Weights of a small transformer language model.
Size: 9 layers, width 224, 4 heads of 64, vocabulary 4096, 6.68M parameters.
Training: a variant of Muon for these matrices, 496M tokens, 10256 steps.
Each number is 500 + 50 x the weight over its row's rms, rounded and kept within 0 to 999. Layers, rows and columns count from 0. Numbers have three digits each. The size before them is the row's rms in percent of the matrix's.

# up: layer 5 MLP up, 896x224, rms 0.192, rows 604-631, columns 112-223
# down: layer 5 MLP down (transposed), 896x224, rms 0.0501, rows 604-631, columns 112-223
up604 092:487476462456507512573519401486555538457484437524564408525459476440620548509492496542566550409465541484502483480485514545401534499429553401580581431525576551444461518570548487560424485629451431498487497548513437437497556495418471533548460414537518533431521475436502500600608533501523524506542468523525472541510511531467505514562520523492
down604 097:462573559568486551455449496573519575502483483566463470479540503438534532488513513500492529574511530584487623513417539468526432487458490463607470491499444571459477511543489540534547446446493442490483515608478466550394502495526549386479517509418461508507510536454381488557406486458511452543392541448469558436489504535386517520496416445467
up605 099:432650495441456479463529442512439564420509462544528504588483533531516604606520395598480518506528513467542403486499370449500535504414541503480485461477477564533448544463528502447504494559358523431487561413421577468544526551475441528513422466476435578451444502450532523538525518513496563479539513497488416542473551386581504537624512550583
down605 094:507495585507466558577545547561462495593510512472399503503540468376482429407549517488469486475524540478457533520523476545502513550519457360511456486493490545497513539457468484547476439404502527611602447481545520403514489450514435476560526455520502434410429439534584446533469432480567510473539563522504532439514429539517485579498538432527
up606 090:574535514540518464529473521504539579497450486491456499560463597406533498525505554465481415494445470543477483501547425512472518531445488507508469494529378494509508468504465471561467489514470487508443408558506539510561506523477447572555431462540495463466560499525506530603466440501633472529494458351501539535425529511545502512549453437457
down606 093:513431492547507619590463487443467433523435461489480528541502476529427528499487496478458509481468474497581588592453548485495425480533508425453525517435497422473494472521515501527454494576585443508549523569539466517446569500437581458506525377493561442478396588598424440506472597425566463496493451512463501534568475538452453417419472474517
up607 099:472431476575570635416558450467468481393501473469542559457546492521491367553509556495487462523534471448440492453611609545447475488493442524495375557562587584534497561497455506464524545493482532453596502571486507542562536456501503516468515395449447462545497497391605477481563520466437426529557518460479437523481441462481553526492512515385
down607 110:489525515485499475387467474537504541571602513559511495483498601453542461520442432490411520416571548595560495438547439598576579594548564533458490560479537392463652452535464556617462517465508398514530519460430464510507509560458499513564528597544375501495536484394464563488490397445539539460463461505530453480591509523511508554545481530473
up608 102:448426516571627469384572615456522421562496545482610481457605466495428532498509384454511521514449541526469471469484541603504479519516463501503522492537443556467435579496591498499479543506542525527537517495542584570425425529342494466375459525467536461481411432525500555504546484547448545582492562487546504526452439480482557442517522375471
down608 112:605450592348477487520539547432454491484475605472558475407500443469490570600386473503479497481461544539525527520601470593512506442515479550444434518500503564559441507507571461463608457494468498446471540456466468547592503551479523435424417535410634487567388500555511467465559462543499505510409562491430470487460587533517549506482478517449
up609 106:529505510444476600473542522489492542468565476455553484598498497513536476513537488504584475501456492486422487455404571404481590580511413450512474523544471434486497475401497589511571578373469516542449526487439527482573477518458552494541515452588511538543407493494534510560519511534496479482456492521470518530450455476451564624531465516577
down609 109:514424512560522447465536519444563455474510439621549499525499475471549551487474448558545478520413521420597583507473361582447514458446557620475464440445444529423438490587547453511476543485397533472517486513476465541493466495521525549454493555464522458467542508519491533502504548471564560559591431516507533550456375491525513435489428593543
up610 110:434473455545360473516509557508483504448533526406566589445591434516417441425515503523519595460543480484553535533557458524501593552481552481480463503545441408483495573468479508443526540411582508548512557532443524547531505521466444530444528408507491507575397496447468594530473567533481554534426500506501399570562506551469545453495460497447
down610 112:551463519450492454506454510425497586458403461571454441507421540508578476484421511568468428518483373503546449495553417656495512525423509502517541480459583509522508541468481476491567485529419519514505544547497429480558556477611535587473555477570509560407476485488500475471529588526470589524436497476484578484459581464637520551560484537467
up611 109:464540490520481517428422523425493510481452421539516503466565474401648481547563529470506387512464470533472610535519535522404495430474489488526462539508466525538556469439427489577565518468556422516614501557541489440529507533511488561488553550468482607552543459373453597545452440477481413473573422495578540498478452485523513499524520574572
down611 110:476559466515494560534545507501451499524449537388470501588583556526499484489486502522573529505529450576483403441463528479510505526495508509459522420506521577499462478449577450540447525462477557462418578435491504454526539498502485530419493536583428564368487463428524464531496545541596423571572609542525559507509508534545409523487422447485
up612 095:564513495449552514562437580461605517464574500516540474562482495492510486521545518472522515484562577597543434407483502480533537460434518550598503494472432485511554436601441433502529521503534458343541534463491436516441504364562521459588530406413540495498399404488508457489548478514545548535454529565538477534524390406483542552540543538543
down612 088:537507600505510423489510493425471448589551515533446592461551514599519435479460421474475484509454439448494529556489617512476564558508484565489550488439567507506477492347462517546369510440580477566485574444514516429473530575518519582591634555455485537470454564495451548478512502484449507402506573461446505498476562588505489467500424409562
up613 097:533607536464558492480511503545456496497517437530490596391527602494483500432427398444491555488534441513638501521429497503492476501502538471416488518481537542567485583453567463420550499482526550434483573481436477521471499525508528554464412479530509558481528644547488510533556499537479529396492471598556530484501504419522494550518504400463
down613 094:431451448427455554460554521519494494521604439457396431502488383549580568571535528564435443500613564569487494484453488512585547505605455542488434429456469459557472547468468472445463484559486521445560417443486378510448512438476523494548602580539518443484487455544589582469446536445589583614587486472504437468518425439477421534559563484499
up614 099:505502609473509562518495507521488509536569470462549536581436516458529528487429516499493496441505514536467478491445553487434481451479553516586408462545474524530491545520489529547527471414520477503394550556544568529524465459537528535474608528526572522491429537543470568475523388509521479532422575382579560526566380475499474572396458473478
down614 102:570612393544547392485494429497536474539537547498541436404492469459511560523532462471452545501576495491482503450529547505513443420555578461516476554433563478466446517415391459581436513481501415541436462438514541483531514519510550586473496458538525493469502441473495512494559545479488603564556455519436522550561591506508601479480427484507
up615 102:443521473594530445534480511548519547454470510444532516412496517479492492454545482442453515513417512515648515570491466512462488500455525472542527473520475498548469545554494527537559588504414458538493421465530492509590584562453541511533507547573572432475523428506392441538514372540448423409520569494549492529493599458505495422360509570569
down615 102:513533453548536479482547470484545523492501471442393482475443493420459445449524496419538483484518468446512455495498511522523435423561455533440503471463537486530610467523553484416512425463482491501605595495491569498487452450489511493404477587487654439560517482471562502454485523402509496543627489581590600483463458541460423487530444554433
up616 094:431519493527466468490548502512481545440547538405561536592484583591478541450485509488534518505472419478521424468542549454557517450549542574515460558530598513526526517508474472494406627487454477488490570496509517438553424534493459508538518489567507425484561474526538536429538517499590457499651528443510460514502447493562567456432447523433
down616 095:445534631400500574544376439460461474420529437494548418467478561416503536541526474470499432519498552570540447520484456539518453539513511408468467478586486525498535450511510466506539481506498479377514628484474435545402514467408531519540479452471535515438518430470515520602447453526519526561365554447614467502568531579480449534475553573450
up617 110:539421545524394512554416524469421489506580479480411450487532470504508435524421565506525572460460406603516469511503517520445526548530531443533438529457517477517497451435544572511481556457548541527461471513431493519518433552442497513588484589438422488524455530511530413536519472492583485486525471553538463553467474496608508450431480494490
down617 108:528558589481502532561500443538511489549428480550542469491390445551443497465469471541465536436462540511435470521429484435445497593549459570487489433556486447484532555543551371510533542553454471537506586491455489451473505509535507475528570452376488504489473484519411566558539555474440476492546463532432549560490505458562495433470535597484
up618 109:476483441579472563456491447476386508531474491472516512550589468452391426413580444481469545581561445477509436442555468462387533552565479574484495445611539540520551494508458555454465467511502493539499533511457483527450540528523431440519651418620457476482512507474474461522462468439500522468426535498547541447527584561453569510530475516523
down618 112:552513501605468509520505440526448493557551496462511554558594580559466435503514533429532508561490511519513542473556541492430440483448453487579522436479620462442583536501497514559560486495474501493521498548406504592440547454498453501476538375614563540524449424502456486515611501514445481455513486501484434541449546616499541578414508520486
up619 103:544476569567430535492541577504491589460392476479454557498507496459502512468561545494509569471528500406502463474481499535505507506445517468509544480592494530527507434445434501519517489432538481485585489474648478521519420493558411440569501561522493454477471571437499571424500562495522574406562530501483496593494452506553570506499402617520
down619 100:486487528462614506558575542526456521562540536494602443467524471448492551478474520438468581423398442514490493422520555431504594554501516521425523477495523479481497510526550480499535494489395442450475459445589578560466497584553497585526539505466461444486407534480445466496530501528571411499394590471513558463461457395520478472495521348445
up620 102:526499531498519486437509484452537457489617517479400536567534504530549452520511474528516542469477518564516520455504415404573477467487482435514534500499502509502511570448504477515551414496562474561573463531453495562495416445451514533540452452512525531487506530489477471531590443472477502567451519447490442402495455478393641502401520440540
down620 103:475587411482571579493484597537542399512589509513512558483556470402504574466455562478456460504461494440581538395455404549559494439469593374497541611540468487511454528497551535465526513435445501412500507558462547498505571492548623490420471527538457451375527536475432458491579497519455501511490556598474567570515529486519507519515540542537
up621 100:521578477510459568574556397504470473462482498498460500482539523419524531493503576494503543553407417481577455514564454491359535493455514475536526465425610528500536487500487554528456380448441626472457466521525537469456458503498528458546549589485535514513451429470471516481511490511524456560525428473483512466576451579564417541490514567490
down621 098:475413475502433409502506487508529566476571523520559524496438479462465428580529424521481459585521525527545554514569420559616461427550504602526567403512494459461542517510525488432481611418452519532492514576512588484513422415449495542510537455443465501487573561525521562561463442527456453484423489480439440480455594512448476436512413546533
up622 102:508406537471480438475464550535505567464513542447497539495520507575543512512528466501586451396486477455554575431513579591538459596437553514486588532459563538514468471474477443514445450519470518511457460501586489421497499530512545457401457474501483469522568505535474426444545517429525514423558550548504468575467519544508380509471532438561
down622 099:512443471468478397507494527506454512543479535493543530488420570471557514481458509608512465510483460536515454552448540469488504515427504498432456466511474499479452412477476484500492467553558544449416529559541580519590539424628372391438463458443498476579544554506506502524577497489545518563598489483537521526535482454552463409493517494550
up623 092:579479582501552518545515582451473544526494512377500466422491577499455407543496467563584571436477434438490458490509495404467556516485507534586487588460385536507571507498389529567431492517447533504447468538558514628508573425520542507596481581420553613436481523500498531460522549533505512538410455577613450451552530425525518489461522562546
down623 075:568480417533476470469452487574464517456542518440460530604502503522580571498536538459481584608459460485603478502528470573520472609520458464444475495513517432509390451507558538508567516444532453482557410503517423452524465483506535538580557520458496485501525531499463523566418494435483495449468471415560506445501550509442534421539355494531
up624 100:513480515521567501452400517669519565586527440468502507351545507521486554472586508533470553488417540516517505410475500552485448472506435492544439612439526535501409556559500542572550526506503433421516493405509458517526467488497496375517486484478535493431478501412472526566489505567547468496528568506490519455476481407573568514474562536508
down624 104:528476500482452450516484547529513546497446479484466569578497530528462508491485416512514497462532439523474481616614595496530476470511538533431529572476456436497516514468409514529477528512459505548527436512526499481468501467580472547503573509613507553493519478546497545547453513512599507479516502376520491480451473543451523496519441393437
up625 105:423468467489470491458530499576535531509528541510514496522516519550398445555477413411493500535570516400458505463563562399511529475399444617483549615492492379501461506474541492437437477529534548578546521478459493468535525529536471456466434510510520421583502617473503465576423434466466432493517486486560431413508509536403595492480454408414
down625 111:498524555474479502405529392469522535521480477446537573502544506431451525540604459481463477538496584440505539466505515483476463482543547517484411510524446462549430516516492498343547465524526508597475396480586420493502375479498469418509507528465491493548525425418500491528476512520526508494497537529444574451502553503471490492551475453579
up626 105:507575568566499478590466561536524508457491495538469514495571642536426474544399501435494529581592398420507458516508423417449452549499486524483419512456477567534469394573546502514417510506538536504627498519429403595540530468463527498582515482514501521488459508536525437495538468369489468548547593551482454504544560516523467543399435529472
down626 110:546465610501519584524484407511463440499523528457462533555598513633444498527535570357448540610519531461457527544506493487450431501478557552501465529436531447477518447585520475488456406458459582495520483496460452443471418465570459448531530525538366436434476499525516512529465455524613628536450501438465551484559546424574422462553459484464
up627 086:547486558399480460521498468439495481487539605593514564467519396491520444577600539533453487548533392483566521488525510546470577490524429632516552561472479484454542486569486550477469433504561425530541456475501542407500312533485520570495545497428507468534550445509467470514507462458437410444458516489517423487582472558480597475466531519434
down627 095:448516541583509513494553502582458594535453411426405434553467534575563552482479472428544480453463619493422504524479412438468495478508589405509427474539450477410441431468479451491502556537489527375525576513484474563509645473453528385505514415576486491456454513489575533486517562530519533520514489531516491521485594485538486455564584513561
up628 095:468590517498579425483504525496543487548558455514445578426489513471547488524544501461589470463472389554478449453448529521485493476382526456521498676491500427475481474544531467493567609585530505406524435454540617504487522539441502651479491411532497512546518517495447512562480535534539536561594498519426528541606487519589544561394522562518
down628 088:505426517484557512497556460489529583425470537463465452562447377460483472500384443442503435504527535425498481596431418573490524522466515582552467443548480502625441486456499502497523510517477493510490466510538459508589518496426554592479468408552499484509494461471579537490461561453537538511481468548456477517519621578489519537553533452443
up629 100:472568518578436504520427489481458516486503462394527516575583517432538432486490544559518503582460510563486495499498476427587523439421567561588411487524499526496508460460600555453476471506518498511576456485563483541605442457485535559545549417558527552441456440420424417509537519525412505555560579487518546469456407495533457516510519532439
down629 099:555469500555488608522563494562565503483502532490554541611507547516498534411447490558452470438484434557564532526485502483488498484425557448470507491511583404462571457523424400571508440581467395421416511493524518488468504416564491518522563466530508506447612528494504542559487514381450460465555480507563602467521497568486438462468450476535
up630 100:486475526487569597501468519495558487508568527475549584495448521518461495457524505444502468460496527523425436470493438484530448428383589558558566449445432479466484467475483423505598510469533420511428468503522539515548589499517488506404565502479490431524534445409569525514449450474531560406548379548571471463451486482531435499528494586526
down630 100:452496478447479469459433528447489470494444430562485575434464473515564517469462517513451526546567484513528481427497520494532512475498462543519476536534533528509419521564516512492481549554550506474590533527541502523543544533519493429496476560489510568466545555449493499464445550438556416631501443516467446490468500588504525451431450511470
up631 099:480511537552430436468535467402496559412434598424447438416586518542488485470540485520496557513528540468492419498520469504417500470538540490500552514483465512432477528532563410479496524440425537591530456471476502500542482515505480492533500623534560515560486508536450492548466434501589629469553571517450527564558524575552557458489503552515
down631 092:413370540487452503521529489524481397574506449472466514552473463443485473572465495559522457328509500501469516489480524529494479506404401526529517464417469507490504431449505474524473465515554521490537450498601447508498499443481504461429515467493478528470567506509561495527580591479392534524452524444439488424479476556450494580469468477518